config = dict(
    d_model=768,
    n_kv_head=12,
    head_dim=64,
    rope_fraction=1.0,
    qk_norm=False,
    init_std_up=0.0251,
    seq_len=1024,
    doc_mask=True,
)
Each number is 500 + 50 x the weight over its row's rms, rounded and kept within 0 to 999. Layers, rows and columns count from 0. Numbers have three digits each. The size before them is the row's rms in percent of the matrix's.

# k: layer 2 attention key, 768x768, rms 0.0675, rows 138-151, columns 288-383
# q: layer 2 attention query, 768x768, rms 0.0659, rows 139-152, columns 288-383
k138 086:477463518470440496522504532432558458506420552521472512547495462517505473402577561547460410506526521530470466534466529452442485497453515502481454464497499584508530538445515413455466549483512523462433481488576581495459475529457490542390607537476525442430515488474496480409473538415487472494
q139 087:468488502455518522466458475456536480551467533564506504512570448463559498485534520553512418452459529439414426473481516507430467475506535399513493483616482512442543493499469566521502520457531565480519481570529506452528488510494569436491460555501534520502489364473577524456523464497456447523
k139 093:509432467471540497485570468508490567487392498538461485499486514483563525514495411477465562465418545419482548427546526507550566443420560501494541546445477578479447432408547473499447521544594403473484586569566478504427570505586448462500374462517518440398398546486537474536492503540416584431
q140 092:482461504441432489513435440570521427462462534481474456419580539500513462567491408537424427501346547428483467537544561560499527478494544552528501434638512512555511520482510468421422593546476471542389503499515463497497447486526513579468469521641555482473440503519435563515484384529473505550
k140 088:468441432523510590544557480499448454540498547565496454592501481476559528432447483499540500527640480502406467483535494542514462477463589515482496455441500569476431489454505498442572575501443516541520557506462409495507559548483560469362488493484539460556530433560494509485491427454483467549
q141 086:577458485516492511479450417488461586517457492495524521461401575449520465466560427505466516513526546558460433468508565437535603530573477495487554541449560471438590562459538557432431631525510495555451519561535558476514485447484503554509482417460438505546498596493523490452488476474477502516
k141 091:487495476543459480415423452457482487466496526499443453545564390585479501504478409500556563577521479481563465485624560504485386544485549441476578434527464444421536530517487476444515595487508551475506521495578543542547575430476587505474588505406523531472576544475440496432431460543452492572
q142 094:421497512439512541577520514439580532601488559569578461506471460480502438632477436430484468532532501559424367475534533463466510529550474562420478549496567516537518544604528417568592556501492465487490572492502501593531462488483438517450446440519506486502479479504444577547573585506462459432
k142 093:506500534561513482475536479571435496584451446513505456483456531536477467482503570472539469493452476532520560558587540513513503492542531517534533496474600463524415470598418502519493479456448490438505406568453496408476489521463566493445507579569383404535494546497515507476525597586506464502
q143 089:536541571574444493467518508514457531545478462450475412375484415383547542575516483479529509517494472484528589405454540456484496491534507447477496495597413447628498494518554590538569475508560461484518508485537429548501614566424516519538401467452498443462461450445531454452558537470539493511
k143 091:492593529554531501498446520463532532483542460565568534606538583573383437573527604506547614518509497533474486533465424441467624564559508487409499507477431439594530568589515516470543437518496480537524404540452514434438441562429467500472532530478501416467509496561440507482481537526639517421
q144 089:587549469551521497474524465528479444520584624460494467528477455546491517540569484563372441484499574479454540505470494428395498517531536505422512439433487390464513505452593459542543572529456509568551484590590494462539565592518458511438470503477491502494535585577411466512529498435482532515
k144 091:404527533490466569496440463543614613515494516435484559576461572617487527439533510476557537474567488568581440468565495526559434513520569509451520459489488489492430483503524496471526538463464555557459437479575466499427516578530481600509470432521492474479453380542515425526599511392545485490
q145 095:523444567489579526525513479533527458567576446471412451503546401431516519566495505456512447546378432525593468469550568545490522557532555480409561544506525467467582445473512467427524499510506411547438591477390553484527616451570542589487474520595507551556467499538515476500480342536515465563
k145 092:511492559439517412519454603481515501490428513521499587447567392457527494490567493480394481486474502499436465501501487517498456444498483403531522490553475520509504620481373542427454480442453528393488590425490441522535476537434449581500540546499461502435423514504427500443554481541419446414
q146 085:505396519573445493513486477565501491516450468502538439537446473564443482546630495516462468539497485536441512558449536554479374553485424506492501546462554489522437513518527488485529570518511491525508510475405579409458484452440477430383500586494446527562466528484554499408584511412581438511
k146 085:409536541407415504518525389504551562485424530495533444508527489606469561491552538520448508519511538539482504440560561488439535441613540626462497586498495476447493515561583514551482495480404423425523536540483418452474489548387481476532555497507600455434434502540471404536567396506449540445
q147 093:505460465582497448502576569378519473518458464571481516454680478451496459487510452518492564475487473532524564474392517475514503497535425480513568512440435530481550571540418507495532490466545505481467413459400459492519562484533557486536476584492500527495395457517497542513515495568524522446
k147 094:514448580448452410567354591482521527500547507566545586509470474456529437493501488419532377473383511474540558509545441475436503417470429516478576578480514492565433449458490486459490477594567493553495579533498512581585398503547450436554508531643451488367517469486504508513532519572576534409
q148 093:396455519498527544568463507549568494494543430489521483477468483415477430502472489434510552530381477453474468543461534488532506494439489472460509474504486526532502530504515463430540483504603503488549443495373443544479427472472400640541493416468507400387608520474540557565485550474508497559
k148 093:505504500451513620459419515426506558480500489517506444549521534552478577492556538511601442533472498518515498564403535497480500458493563504555546513571524508595475451488475546555458472492539414501399477519493533506457430397525467396448417556615535480426509397549470499549631448493434499545
q149 090:499445631545494505507485537511528483502468442450547450523529500621440453611543432457533509411557465503503531486396522551476464530474533551478450516504492471536467570508493587501546519456491481452614540523493509489484443502572560515484451523546503496502478653531503462500459528560390444426
k149 092:480533471439622487441457447447477526602574382531399408552441579533520433475551607481537460534521577555571535507468519535585446524447567533521536608595483552534460415469443448505555460455481479529533565413505545555505476508510511498505503548499497526496548511446435570520559535418514443427
q150 090:493544600538421537436645411480514451564536544550413468421486433553508514456395503602519538506536492480567497485580495478475395587547502626470464428457449576548524496498509509449450514450523472462503440483464479519552443506501532527449547544585449476579624498454507475464609555398459524492
k150 098:528464476532516459577489529504578562534567561475497472537558522548563531435519479492509463534422510486494471521558481550448466457436340493591543423415532496497509504536553482548458559479479518403502529543501510583469525505452461438493597559498448494531411443521579531524482532457515506385
q151 092:532483532517452478443416484515516461479561518532478555436545518496516515562517564392591539592538541509506519432529517474545536539538443496508535501546542432438477485498450586460490478611414421474454459534515506545442488499452473469533549496513546538562511510527416501473506553488469498428
k151 090:526490414519587538472451485557381492452538507452580462513451441517521590424479486445521507494458513514490484506520515517421479448576442516457517447509537562600530492484468493479462501546505539500407433499494467430538527466445504469501548492581467557406471489492491514461542512481471558491
q152 099:496539461508406414498516433518413506505502395459521469492475582498512580455525537493562510570519503495459467495504492469471522515562506533507496484471550524550518472444389548496499548475574532567547499589477503565585553434454522473460561473467549528443400349501490476407507528492462485502